python train.py --norm_eps=1e-06 --rope_fraction=1.0 --max_seq_len=512 --max_steps=1934
Each number is 128 + 24 x the weight over its row's rms, rounded and kept within 0 to 255. Layers, rows and columns count from 0. Numbers have three digits each. The size before them is the row's rms in percent of the matrix's.

# o: layer 4 attention output (transposed), 128x128, rms 0.148, rows 10-19,42-51,74-83,106-115, columns 0-127
# v: layer 4 attention value, 32x128, rms 0.137, rows 11-19, columns 0-127
o10 090:114115152134123076132141166146086152136136156146092116101113152166153141128085104115093136145147131111151147145148127113105109157143115105101160119132103151086140149175125163109119135147152142173132141111104130143175143153102144125150176148114112103138135147103121067119143162128133136129130136130084089094126154102107147160175105159121133163124152104117131131154144135117163100100188
o42 126:130111120115151131136143129126123102116101111106134128108117134141135091174106138140090127117149143107064117162136078069153110136171146150133113147152151077118158124115098108086108158122145112153142146179088139098084128107094170104146124147127091146134135092162120166099100096182122125148132149128139132144163131150138132124133132157130160073126122132097129094110115121090130123130108
o74 081:126112111142124165139115146099148131152144127144125101138135099103138130130144141132119169144092146137081093132116131166139129111115145182132129144129153109121139123141143122169129105108160094087113119110091134114126103160162132125099086071205120160137148107124103158116145163140148104122104100135200103125175133160135126135134141114128095116130079174147146116108108089134110096133143
o106 102:123152118115101170103116114159152110154137112115107175162111163110136154086139127111119115144127106182119107108100144133131173131105144110164139141138130145178116106111136121153173111137125116096129104147140087142086137092140088131140131106099184107112107141108166152166118130125123154127145113128096141144104119087166102113108122075154133131121149138140126111157132121154090156121057
v11 106:115102117159145128155107099103163164085161093183113160149108127118136147087133133118080125118109113178118121180105151110130115127119104133095160135122131133088114167136134130149156145141187139154105144145078126139094127146136113145124149092148169122147118166113123139111113109145096159106123145147111149098089152097170082130134145121145111134125138183124103114125136158102135137155111
o11 079:140144152152127109139108106111184125146133152142109092150123143155126130165162115135113145136137120125128098153104143119101145109132114125158141122135154125160104103119101151084127166116126114129145112130139143132148117160126166128121110217106093131134174108114134170113122126154163123138122099133100123177145147146097162108135120152064146117160095071186148134160121111139139104094148
o43 136:157139125127116115132162110072120109117186126079128126116118157121119142144164163136134122175156145115136162129164116116135113140143127102122107098121108179108130138159156074149103093138076158088085128137120169143154148100118101125156124083140140149100110123143143146119104160123102192126155128125122107104115119089131145169110143099161103140105161159129143111120118133099118098136133
o75 092:120154156136159137128118121123146192109134109131161143088146116119104148120134161154111134163113141150091155153142151107144136111110106140100098138111097105127159114145154130141127141126094145133141142183140141095155111097106114103136142097139146156152115160135177101081124111113123114135153174146100128078141116064157066096119111123131119116130140167128105145114178179133124139107120
o107 079:120165106096111121110119152174058118130091161123133096138126138129154129115107106064156104125116148113172115087147144140136106125138168124140139136118104117137142136119067159098159132144125167105148122132140067125137147063144136137133130100108150144119138137117132102130120133140174096132132111122123128149115121098113122160119114150130117148149105059072142110146153092123142121152103
v12 100:096128124161118144124126117174110121123110159085138112110107132109171148119116146184105137146154122088117108135183153143104175129151139156107127131118120083119150130105144151126133120087118176147085136117117161060177136115099111147130146115095090119120102104098138098102146092118129121104129137128096139130113173122114084088101147126090133116102132160139127116147169149116112130108144
o12 093:139144146146127107109134093070156161123136103175125093150157124120138130126098114144092121133109132144099098105153115106153132109140105112109145113120150166147115168108133115142154154151153077102148117125139103190070110130129137113096111126109098116143135151151159149136100148165084137146156123149165124155124069156124153174126117102123164131141115115136123140101076127113125153086103
o44 114:086108144086107104165144175195132135126120152127113155145091144146161158089122122153164138143128129121116146128098133137161139151116122120144113174103122112106093165126129152131161126085117086143145115161128117130122095126106104148115152115183134160137112138109118118132142112115154079131110113101104150099156153131116109092071127120111130161151130149164104128082136164157160092130146
o76 113:132098145132148170115142161153108134142106142126157141101084113118151168124113168112111124132138150125133189099129166140077085142124089100135145153106116079134138134128147163137145139103133153092121131139081139063150125123126139127149105137132134195112142099119139134084130117102134084130115114121075133106143113061144102124123104127130109092093107142120114127133172131134141119129134
o108 091:158130125097102139127100117140100075143185104112104158128124108118078117146130124071153144095140118155146113145101104103102116133115149155119175121146118149104143112131120080088116070147180135113114124138114146145151155136159116126135122138111146126150146107129081128131116140132133137123100116102164097151121104104134140145161145170109091113150110147125168120144088069146109086156114
v13 106:148132147124160134126097143133135077145130110119113159109106141124069124144140158103068130121150148118140145116100163157099094129123125118142155099152143151118108108140095110176107137093124064167132134121108151129128106124123127137156150136104126159104123142106126089127075160136131186149124127102148138091138142108176135096126144064086161138168123117128139103126125137114139080132120
o13 068:106135142139086116113149103148143179121129118098146114116150135114164095150155117152161167101148098122119111169158102112165103161138121140135151145147066085162097179127194113084146109145123090154126160147139120147111109130149111126091124148144101090125147135151116149096103145101114115121175165137101118135103163148117105148146143121170110131113110144126147113134095113127123139112154
o45 151:174151127137181164098102130162121097147146135153107143153115083165144187135140133111131119119090153124119117157106160130071175119099126134094138129131146109078141097130121091127150159131156147121141111136102147121137151104137122154131182123114096118076095151117120114179110110140143176140115115118120124126126115109171125148135173148121139126081177112128113140142117109125098130134106
o77 071:134118103164188147156135128140130116089133149126114130102096123144117173125135131133070132102113146082134146119122152108102127137118132100132147143140165167135133139155089138131136189139063132141111098079129175128154119164095154131139132100117111193112102122104156097153110101118150119125081145136141132120124129135155142102141113146123146155140136092127098106127146166124067132140133
o109 071:099088087129082109149141128096152117129101110138099123130113141126155141110106150123112126187123116129123133077112125164145115116179120166110067099113121124130135118128121115108143102122145138113098114123104132127119115144117122101105086121140139109148143085124137152127159120145099072133108094109169139145104093078074127134141111176079123074144088101127155141101122117141109123107104
v14 083:129095117106144123122098123129111091150195165137129131125126157094188120139198115152164136167109114138158098125133073138134117090121124132142137101131124117132147160121140106155135153128147108139139127143166129103092119123121176083140136126155063147118122128132152124148101140116138153156098116163145127158138174112103096145122150113084120129087127138135159153090145144107142153118100
o14 109:140132155080137124115136088152137138101121113112141161170119122148134085150133123126128159136118113114157155126118170156089108154112104138095109107148093114115086139076116129109104101143101162135149122126136120091131157109150084131145098137114154121108149097135116074128079091173123135131098125161135129093087137112183096099131144133165113156162128115144113098152109118157095116100155
o46 100:143140115131117113146145134146129162121145152098100123115145142150129105095165092104137183080154157138094127100112115085119099136109114173134142129137133138142107088113158161137154135134116131092116152156138106143114138167144132096136137147146123127138131148122152118109134163099150112106128087134159135122103160076061116088115150140095106175111126110087099137124132150094130097199127
o78 089:130105123142153119174128106116111120151125125134163086119114079149144146170142154145124124114143109172099143148139082119147094131128140105133072158103153129128158098109118132117117148154116080155137146167196192119122081140128162128118131113102137144122123151120116126144121125108176123133160115154176098131162084188121114138130117119116109098100101119105122130142138126096132159148143
o110 102:108139119132138143098151095100153130172123125152117115085132187124090147120077149098105084138103141095103088117110166132147174132126116138129125139129144154150138109156141143172152143119169145140153136139117149160106124154108127156101142127129146092119125138089146158153136141133098143157167137098102147175149152165122151154119121081117146109127146165155116107141101160143158101087088
v15 102:153152136092127122130146097178137125154122130086114129158138138108152136127118150122124099121133150141128117121141069079140146155093127107125147171085142140127127128133098116158110122137148136121138124156165104163145139136097118140130083123134163140139146064156119095129167147157126134111124126113160180084122129155132099114107078134118161125128128154117117161165171133129091084151066
o15 102:146134114192124107121141142099152121146134087151112103133119133124140154143142110152111123135146131135112121169121141104135158091194150138138089101148142161081147121090141135116143152120177088135126104108100117124137116129134141158122184131086143076124151175096137154122101096155144155115149130113094105138119102128115159164137117115146118149133150129136121127133160046115092107142140
o47 129:115140142119095137126122151106156121161148124113103097123128165098104127117084100146126120109122138134129113150119110154114154166087122168109103141133149103135132133131083138150084135142117113069120121139130118182134169133149173175140126106108143138164136154137127085101159126087159154109112143159131117148115115110134155112136159116083193125121157123117123126143132120208135105094099
o79 088:130108100124154127108121124155143137126138132137146146128114110088140149111137116151110162128098134154072090127077121147111082100128140145117098149055163126112129098141150098147146164093088124089158125095158120117151117147178120109134092077165143160152143123124111106145122164143128106127129095126137142130085139132155108151111122124128134145126118121142106168148140099173079088089119
o111 105:107139140099141113135109119136109146094111143118145151135141137195140110143164183122149123124133093108149161120149167177130141125090113104107152130165091108149075139144123110124100124139092172164088161140112143124107153115153122089108120154150108148106103110137134148157129145128107109123134127126125122136142137158132135074131133132148104137158088103149115125128113196075172163148154
v16 106:088096167099121144121173103127097110186108155123120155094164141116128130146118140177093109122129106105136121112164121128114124126098120134089118157116101137188138099096159177133149114129148156138158137102064126128109120108133123166147154195173175118125125172135127091144126135150117104147140134124123107127124111121126142143122135112135105117136137132130110172104084161141134126095150
o16 080:148183116181123131128098153078174113088109114141119075144098127119125117116143103174138152159107151144132141186109128153130143113137187126130103129148147112070145125113114158115107140145131081110067143117166082145175129125122116146143126095117104101116144145129145157127101121142147151130103114138126131106136118137146149098120095152107144123136143144109130121175162126107108138166129
o48 123:119148106138142171089137132158088115121132127133103158130104098113121122104131150128122126131144105155133147135173122067161117115099104081187143130180134126134149101108134094100124121077190121162159135135111090121101132121097116135138144162098151135138125123129124093140144102148100114160117146112132107130141167158146093137130169107128120149107101142070115142087103108114169098118131
o80 092:145099138096142083128140088154095112160141084112140153118152116146106114167097148135120110119146128140094106113137158071141101145100119143120090112151118153173119089116140105108130128081131158149186143159152121143122144098129087131126135156137173122167117159166108086107100123135105129120152162112089130136071146137145099129094123122148120105096155099134126149132110095119135134097115
o112 100:158083107099160085137125119149126146161147154097135120118129120123122128152118151093188113094123109099145109091108128165101153138130093149093133110122123152134120136146120116161106129142101193121109087115126157102131127128194171134096163071119104154126107124090115091135145138098180105112121107108144138120153144095116123148121145133130097149137092101146126099109155159128149147140122
v17 110:094153122111149117095146152113139098123089168131140120098170149107155087166156134135124137141142146132168156126134110164095118172129127117114129071151141109164099132102115147116145122159106089106173102180115147123091120159140109092091099122090146139155133128125065120132067121124136114097134145100148123153120123139115121147145141093116141150098112125107148147136170134127098132152100
o17 074:158106155170105134137126055114154132124172124142077117159095110152102149109104154141178116110112139110119147172122161121150136092084111101131144131094156160152152156137130098141125126141127150132128107096162111165130134119101095135127098128143112144100131150110114156100146130132186140116139079176114183116150145107161103142150128164124120131132129125178124123119110134143142120105101
o49 149:156151169128140108103124094094132129131117120096111135099117098170143128105148128125138171120141098143100186081115114158137111115127144139121113103149122120117132087105083114144131187140122122161113146153141114115101126108182126128098119135127130111200125104127127112131123099188130134149128148131124117108154078136114180128174100154114100113162100104104140142123161119153148111161098
o81 070:129149135142143125109099146118141103081118173122121147108121119175144145112153157145097181128122118078095153103127136140165131113117132113151108121135094108105064146129091136095140161117080120128136134092082121104153095114143118123146118137105125099106108120144119087123088151123123152106117140093082155115171149095157091106127118148109144132108157074134162101145149145164137155122111
o113 081:109114088123099145173102187158115138087163130139155104118158115122155130150141080113086096130135150116138077150147131119113134119177127137138168177119149120071139114185130146146137134075152111151086153119112151116113132141107137146150131121161111153126122102150147119147127145088103133109111111136134114134106107124101151144113146092106144126110155165138132148126106095110132138087176
v18 099:123103136163131147177092084143165146153104159121126097125109125145187153141128080097133102145124133126116134135131181118160109113110121132112107133158120150154131112152127196093112129130145060139144118124155135117108124122159142162121141130109098156113155115111156148110108147174129123090123142078153156167117177132171142134137131160112122091123116119140094119141129136167144128162143
o18 095:160143160119118077101176148133095106118143104133094127091142123117087154124140118100157164103142161131154122132123155131156135148119101115144137106129112105121109160112127129152082148145147158167127140129143104141136168132082123115132114094136100080133075142141109125130128134102124132087149082153112160113118110150140112134153104111132186108154119148090142143104125146073185136154161
o50 117:128127110208088140134115092139108129143134135114182102145104138127123128133156105115146102146095123126115106157099159127128108119108159096122122126188143164126134120138072110099111124112136088130120140137141135164146089158146140132140152118111137134102144095103099088107118149149124113097138122109134130152113132128112145174116158117092106171132138144152122068109134172140118154064167
o82 090:091113132175132151144091142158128136108137164103101148145110127107110148084082132092107107147130125121068150096099138088121109116143149142111124112127119170149131098175135140079139126125115106156176108117112141067138146103121118087125125141127151162132159143146127132154123127104167146125164147156161101161159153128137130087146131137139121135113131097142164059113125139151099114144129
o114 101:131098128075134138128116139149158122121141116140133142130148153153130110106099187139126109095141141119142169143120068144120161141134098103139153136136134139131109123133156129131144116116123168101102148154101151112077132089148090142146112132148155112130149142130125169076116111090135122159106157117101139102163090112120128131158098134142111106075127126157156146116063083167129140132066
v19 100:127108162138109163138106179156134160141083135104162115116124162157137137151145124096127124143145103140178151128092142125116119101111141119136113162146148148093140170098120114145109131169111135157121151103098126091137107102129143143151118118158143129125165111136163163197148160136109126140094129131158093098138104147126106129065096153161136141101121125131179170163156115128092118128125
o19 076:125119102081162100117145125139091122131164083119120127110144128105139136102114161096126128139121137136093071112118155058139130157144105132149172120122148130158133119158122103123142119134140142121139099134150149178111147146149134101154143113109100101139109109127151117097120140133119105148157163133116162140112165078130137115163128151094123091157071121111134066134152159144181142087115
o51 133:101102114149072209131136120155171111130124156101122107127120140115081124109141110138102108161123120159170160098146156148118125128070109161151133096133116083154148144107099097123109130124141116100129136119121092130106129134161122157135121140113151108115124101115106162163132114134139138101163105155105124123113140120130092119114161170094163153131114114075134129161110094126086139173116
o83 103:118137180112073175120111140131124162127112134150136137114143120127132115153133115093127091144114144160149136126146158135116139158115093124135132141172100083080145102120120153156135098141143108126146171149115118070110112112108095145113090142153144112116137146174158133128123164086158136159084106167120108093174102143125100133138168092134154107090154154101147138144127143147159100134150
o115 074:163162123177145089157102118097128119100105154142123093134111107143141096152119110117155147083140119088103130153121071130141123070127180125144091094091147162178119123139113131091170157118123130125114108135133137144144140142111124133113138116114086159127118159100115109080101107151143133100134108122163162153122111157111184130146104089148133149133144113134113153100117123142088120126098